Weights of a small transformer language model: MLP 256 SwiGLU.
Each number is 128 + 24 x the weight over its row's rms, rounded and kept within 0 to 255. Layers, rows and columns count from 0. The size above them is the row's rms in percent of the matrix's.

# layer 5 MLP gate, 256x96, rms 0.159, rows 117-127, columns 0-95
size [ 98  88  95 102  95 102  85 110  89 107 101]
[[125 132 113  78 137 105 138 157  99 185 134 149  86 159  94 114 143 123  98  86 150 100 165 102 145 141 148  93 125  99 135 108 117 170 158 115 145 139 137 187 135 130 137 107 124 154 143 110 127 131 105 128  89 137 130 136 126 134 132 154 127 172 122 123 155 191  85 138 135 145 141 116 110 107 137 139 130 121 148 171 155 131 119 149 119 125 125 147 133 137 133 103  89 131 187 158]
 [162 101 110 146 117 144 139 155 161 126 113 133 117 117 101 149 205 136 121 122 145  93 100 149 143 151 124 101 111  87 140 149 157 134 118 112 117  89 133 118 142  93 145  76 131  95 116 126 132 131 126 113 147 100 143 156 158 121  82 109 142  93 124 155 166 121 130 119 148 152 130 143 110 142 130 118 107 120 119 144  84 143 144 139 160 168 159  84 141  95 154  62 119 148 118 127]
 [ 90 123 152 146 115 162 120 146 124 131 181 147  93 116 126  95 142 108 153 159 161 117 109 152  85 180 158 133  94 100 101 107 120 132 138 113  91 132 117 139 136 120 139 144  93 130 142 139  90 101 114 151 131 123  65 186 108 114 130 122 128 137 109 128 104 114 150  67 139 133 155 141 135 144 174 116 168 151 126 156 104 136 105 155 105 150 124 113 146  99 146 145 148 141 121 136]
 [131 136  95 121 156 114 138 113 133  83 117 159 149 150 160 152 149 143 133 115 126 139 100 136 176 125 147 115 131 164  99 142 134 134 146 152 154 146 123 122 100 143 139  82  98 126 133 131  92 163 114 101 155 155 155 134 108 130 145 104  83 159 102 135  72 108 118  95 144 124 123 116 102 132 137 104  95  79 156 125 100 150  96 106 130 141 105 100 171 139  94 133 194 105 123 123]
 [ 97 128  93 133 162 114 145 141 118 138  95 162 147 139 147 166 146 138  79 147 131  96 100 123 135 108 143 148 128 104 143 116 143 135 137 143 135 162 142 112 116 151 152  93  90 163 133 134 166 150 129 113 124 163 137 108 120 121 125 108  81 102 117 146 154 101 144 147 117 156 136  80 126  91  72 112 186  76 100 137 108 140 104 133 117 121 136 109  99 104  78  96 131 112 114 112]
 [115 123 156  75 143 139 115 187 122 158 109 122 108 146 149 132  57 128 168 102 153 161 111 107 116 130 143 133 124 112 146 106 159 150 174 131 101 139 123 126 162  87 149 120 176  96 126 129 107 129 146 114 131 112 118 102 109 154 130 146 134 152 111 101 116 171 148 140 138 100 152 151 112 173 134 107 145 160 118 144 152 148 150  95 132 119 111 138 127 160 147 181 121 154 128 100]
 [109 174 147 105 115 106 135 140 134 103 105 105 121 153 105 110 110 108 134 106 115 104 114 176 126 159 152 137 118 162 120 137 157 142 134 143 129 167 109 129  92 147 125 159 115 100  94 100 122 135 144  87 134 111 105 129 165 179  83  92 178 160 114 142 143 100 141  90 142  70 118 133  98 125 122 144  75 149 132 110 129 131 163 100 120  87 116 129 117 112 107 111 134 134 157 154]
 [175 114 164 139 115 169  77 151 126  87 139 139 134 149 149 141 152 134 113 113 135 141 136 136 151  96 137 149 112 146 114 146 118 119 110 115  80 148 137 145 141  99 149 166  64 157  95 155 103 135 126 112 137 146 134 123 103 160 140 128 129 133 161 133 137 155 119 165 153  96 118 145 115  74 114 145 125 141 105 170 103 167 150 113 108 122 118 135 105 171 118 188 142 154 111 111]
 [114 153 144 103 118 134 146 119 152 141 117  84  87 193 121 136 143 139  88 123 132  83 136 174 105 119 149  84 131 140 123 160  96  86 117 149 111 104 134 141  99 177 106  97 136 125 132 110 152  90 146  81 115 108 130 141 136 132  83  97 162  81 125 164 138 162 111 132 114 151 158 168 121  93 127 136 120 131 119 141 106 110 135 133 112 104 134 111 115 153 129  97 131 157 124 133]
 [111 125 135 122 101 118 142  99 121 123 140 140 109 147 135 112 139 155 104  93  65 136 123  99 142 111 132 116 167  99 135 132 151 122  97 117 131 125 172 117 120 189  82 111 147  80 113 116 142 137 152  86 145 167 111  98 104 192 141 118 148 137 144  90 137 143 117 148 154 114 120 157 149 142 165 127 147  78 136 117 169 143  92 141 142 135 131 117  90 126 121 165 131 159 122 123]
 [101 145  93 161 109 126 145 150 122 119 136 153 152  89 118 117  83  97 150 139 134 144 118 141  94 116 143 116 178 111  57 120  75  94 117 123 126 103 124 142  96 135 134 116 127 108  98 130 130  88 113 112 136  99 140 125 149 193 158  96 110 141 103  90 129 171 109 131 136 140 122 129  98 104 152 121 113 129 105 144 139 135 188 132 118 126 113 129 100 140  80 115 145 104 122 142]]
# layer 5 MLP up, 256x96, rms 0.161, rows 117-127, columns 0-95
size [104  89 109  96  99 108  94  99 102  99  94]
[[109 102 142 107 154 131 130 138 171 113 104 107 126 115  66 106 151 116 102 102 146 171  87  69  73 120 129 107 145 108 109  83 122 148 147 136 118 147 127 125 121 123 107 116 121 139 151 138 111 135 116 128 120 139 133 123 137 188 104 158 108 136  88 117 156 120 134 106 109 123  91 123 134 129 131 100 148 123 154 139 131 101 171 188 147 173 118 110 156 147 126 151  84 107 138 135]
 [138 124 111 122 130 131 108 183 152 132 164 109 179 117 130 111 113 110 141 132 114 162 119  84 143 155 108 133 108 120 168 114 141 128  84 123 118 115 125 176 152 168 189 160 110 140 124 101 187 130 128 135 139 116  95 105  99 109 181 101 141 121 144  94 114 123 141 140 132 147 130 131 168 149 179 143 157 146 159 121 107 144  92 134 138 138 140 128 146 142 126 150 115 118 145  85]
 [139 157  85 143 107 171 145 136 137 115 120 106 162  98 146 120 136 161 157 104  98 104 115 149 130 137 149 136 163 134 105 145 129 103 115 104 136 176 146  90 131 110 118 133 127 128 145 114 120 170 154 156 129 125 130 150 160 152 143 139 151 124 121 131 137 143 162 161 102 172 110 114  68 135 118  97 130 108 122 101 125  80 201 130 124 141  89 123 123 147 103 177 133 153 119 164]
 [111 139 134  79 136 110 108 143 143  96 134 156 136 117 150 143 181 130 121 108 104 155 122 119 103 149 134 109  97 149 104 117  95 164 103 148 133 142  87 139 122 149 140 117 118 152 111 100 135 130  83 110 117 153 162 133 101 128 122 116 116 108 186 106 145 109 138  95 127 147 157 144 145  48 110  95 128  63 141 133 116  99 144 148 144 122 153 133  79 148 153 146 138 127 148 114]
 [166 110  97 106  76 164 120 140 132 171 153  93 158 109 145  85  78 127 135 137 145 119 114 134 166 158 115 110 111 142 130  96 143 168 144 104 129 146 136 137 129 128 139 122 182 119 158 124 104 114 110 111 165  96 121 107 136  98 156 132 184 146 172 152 129 101  84  96 128 136 124 130 127 116 120 102 106 159 103 110 166 150 151 123 118 117 163 129 132 128  87 103 114 128 122 146]
 [111 137 104 108 142 145 139 138 133 139  89 130 119 129 142 136 135 149 130 116 133  77 114 120  97 190 127 132 133 136  89 142 118 151 133 157 141 120 118 106 129 138 152 129 126 122 159 157 109 106 138 186  69 152 135 122 147 136 123  98 155 161 137  96 113 106 125  98 134 137 143 170 113 116  78 159 148 138 139 109 128 139 124 113 179 135  85 176 171 159 119 124 160 142  67 135]
 [143 123 130 140 124 180 134 114 165 156 122 129 122 104 130 120 129 136 118  92 147 187 140 145 144  83 148 114  91 116 165  97  95 124 122 124 125 118 126 121 101 110 139 139 112 183 151 133 124 168 129 159 114 137 122 116 123 101 154 117 150 121 175 156 112 128 161 117 160 154 145 130 120  75  92  82 125 157 148 114 135  93  99 172 103 116  82 100  87 125 148 118 160 140 132 130]
 [156 115 168 128 117 105 163 105 137 111 130 124 115 142 116 137 114 128 109 156 153 145  92 133 150 140 131 135 107 136 128 126 136  91  97 148  99 113 143 116 149 129 168  98 174 122 146 167 137 124 121 174  98 137 115 142 114 134 193 117 171 102 109 143 124 140 144 150 137  74 156 106 138 117 148  94 114  91 147 122 107 125  93  88  82 129 157 117 179 119 148 181 109 112 122 107]
 [112 123 129  73 163 142 107 121 117  94 100 157 111 120 122 158 147 129  91 127 127 146 106 105 110 151 104  99 122  77 120 121 161 137 113  86 136  93 142 101 102 123 109 139 129 156 151 135 134 123 115 144 160 120  96 118 116 142 142 114 132 144 139 149 104  95 109  98 166 126 146  63 135 136 151 138 104 133 119 133 116 123 178 102 169 103 123 117  78 132 147 183 165 115 141  85]
 [131 126 120 134 135 115 136 140 122 119 149  71 128 108 136 155 150 142 107 119 151 128 109 131  92 110 102 182 104  77  84 149 148 135 106 127  85 105 172 121 116 134 142 158 121 144 106 123 135 130 142 113 137 135  88 104  90  93  78 138 111 199 113  88 147 129 112 112 171 108 128 141 125  99  85 169 129 130 165 119 136 128 141 133 135 135 114 131 122 123 154 140 172 148  93 128]
 [126 125  95  84 171 134 131 126 113 136 130 134 165 153 117 169 109 147 135 125 165 143 147 110 146 140 148 128  87 146 152 113 126 169 119 141 100 170 143 161 116 120 135 107 133 194 140 146 160  65 136 166 125 112 112 129 138 103 123 104 115 167 138 117 127 135 117 171 119 132 164  97 129 146 150 131 167 129 113 128 153 117 117 100 155 136 176 148 131 173 154  88 143 124 139 160]]
# layer 5 MLP down (transposed), 256x96, rms 0.157, rows 117-127, columns 0-95
size [102  85 107  98  96 105  90 103  99 109  98]
[[141 152 103 105 149  81 133 124 141 207 152 148 122 137 139 157 129 122 107 125 130 170 179 132 166 159 124 134 129  99 146 103  97 139 111 143 128  81 121 134 120 114 128  97 112 117 147  65  75 174 163 130 156 125 136 192 130 128 153 117 112 142 144 111 145 139 165 124 138 107 100 109 130 133 145 109  92 112 115 136 103 122 137 128 120 131  99 122 135 112 130 107 141 137 119 168]
 [103 140 192 114 123 156 155 145 138 111 143 153 116 154 113 148 146 140 128 129 135  94  99 138 137 101 164 115 128 132 150 161 129 126 199  86 115 140 107 124 106 117  70 131 142 133  96 137 108 109 153 118 154 135 149 126 101 152 115 107 103 197 106 119 125 116 155 125 151  80 122 109  72 156 117 145 114 118 159 139 136  87 126 125 102 121 112 126 129 100 137 101 116 163 109 126]
 [105 164 117 132 146  95 181 165 141 113 122 115 138 114 137 156 109 108  89 124 142 120 144 135 150 102 158 117 118 127 144 154 132 126 124  79 129  83 138  92 127 100  88 112 150 127 136 116 157 146 144 198 119 109 139 105 137  97  85 165 118 121 143 142 162 141 108 131 110 146 124  91  98  93 131 110 132 158 132 144 142 114 149 109 124  73 132  73 170 131 145 125 137 139  87 129]
 [125 107  90 123 135 128 121 134 128 118 103 132 117 121 124  95 134  97 160 114 108 158 115  91 128 122 112 151  94 118 129 155 150 141 129 148 109 113 137 148 134 136 130  93 123 136  99 125  93 145 114 126 102 137 112 121 167 142 165 139 146 168 126 151 101 139 128 110 127 124 100 111 102 156 144 123 146 171  86 170 134 109  97  78  68 120  77  82 192 136 118  66 127 104 132 137]
 [137 124 110  96 151 130 179 152 151 103 136 117 118 161 121 122 108 137 122 129 129 143 138 136 151  98 153 161 134 143 136 110 161  94 108 114 136 113 141 113 112 104  81 113 151 143 128 117 111 154 119  89 115 127 126 108 133 173 122 137 112 144 119 178 152 136 132 128 154  90 143 131 105 155 156 136 136 109 112 176 113 141 152  97 145 182 168 133 102 122 193 165 134 195 100 109]
 [111 131  93 170  92 109 105  74 114 182 149 125 131 161 185 132 124 100 108 120  86 133 165 124 152 146 150 154 124 160 119 116 122 138 147 155 144 127 124 111  84 133  86 121 166  92 135 153 113 149 134 153 135 109 171 127 146 119 137 138 117 118 152 147  91 135 132 151 121 139 111 124 171 129 155 127 127 121 130 121 127  65  93 110 117 155  95 109 126 113  93 113 158  99 153 137]
 [165 100 145  84  88 129 171 118 101 123 127 153 128  90  93 168 128 125 102 143 144 103 143 157 147 183 158 126 135  96 127 130 177 100 142 157 131 103 139 130 148 120 121 112 135  97 125 109  87 127 110  67 129 143 125 124 115 140 155 118 109 136 147 150 117 128 144 143 117 126 123 103 110  93 124 142 101 158 136 162 131 118 146 139 135 118 139  79 153 155 164  88  87 167 159 151]
 [ 97 142 120 124 145 146  98  77 137 124 141 129 146 129 125 107 103 129 104 106 125 162  93  78 179 138  90 137 110 138 110 181 128 132 165 133 128  60  84 127 123 101 169 112 144 109 109 121 168 119 116 121 130 103 137  90 136 126 115 133 113 108 142 166 136  96 131 128 160 100 126 102  79 104 123 158  81 161  88 137 149 111 108 120 131 133 150 145 116 144 127 116 130 131 155 105]
 [128 126 137 127 126 133 121 120 147  98 103  98  92 165 175  98 157 156 135  90 149 102 139 121 152  80 141 134 120  92 123 169 130 143 129 170 128 152 116 154 105 134 112 116 109 128 170 136  73 125 149 150 145 125  58 134 139 136 129 118 139 136 170 126 120 159 112 155 135 106  92 142 108 143 110 176 154 119 149 147 142 125  83 117  90 134  88 140 123 122 123 123  78 149 150 122]
 [124 116 134 123 119 116 143  68 166 100 165 149 120 128 156 102 127 162 122  92 122 125 124 134 100  89 130 135 113  80 117 152  93 150 153 137 131  85 131  99 153 143 131 131 126 122 152 148 130 178 123 114 105 143 100  69 184 105 109 119  77 172 136 126 116 127 138 129 144 132 178 142 128 148 119 141 159 133 126 141  93 160 113 114 108 129 155  91 148 125 125 127 157 172 133 119]
 [131 129 174 119 135 118 139  89 119 126 117 122 128 170 113  95 166 145 147 135 144 113 146  95 136 160 108 121  87 149 105 107 122 131 130 170 127 102 106 132 169  79  71 129 119 129 124 146 173 159 150 148 147  82 105 126 122 113 108 133 132 113 170 119 113  89 140  87 117 145 139 131 122 122  68 101 126 113 181 104 140 138 173 128 118 132 158 113 146 137 150 157 123 156 115 153]]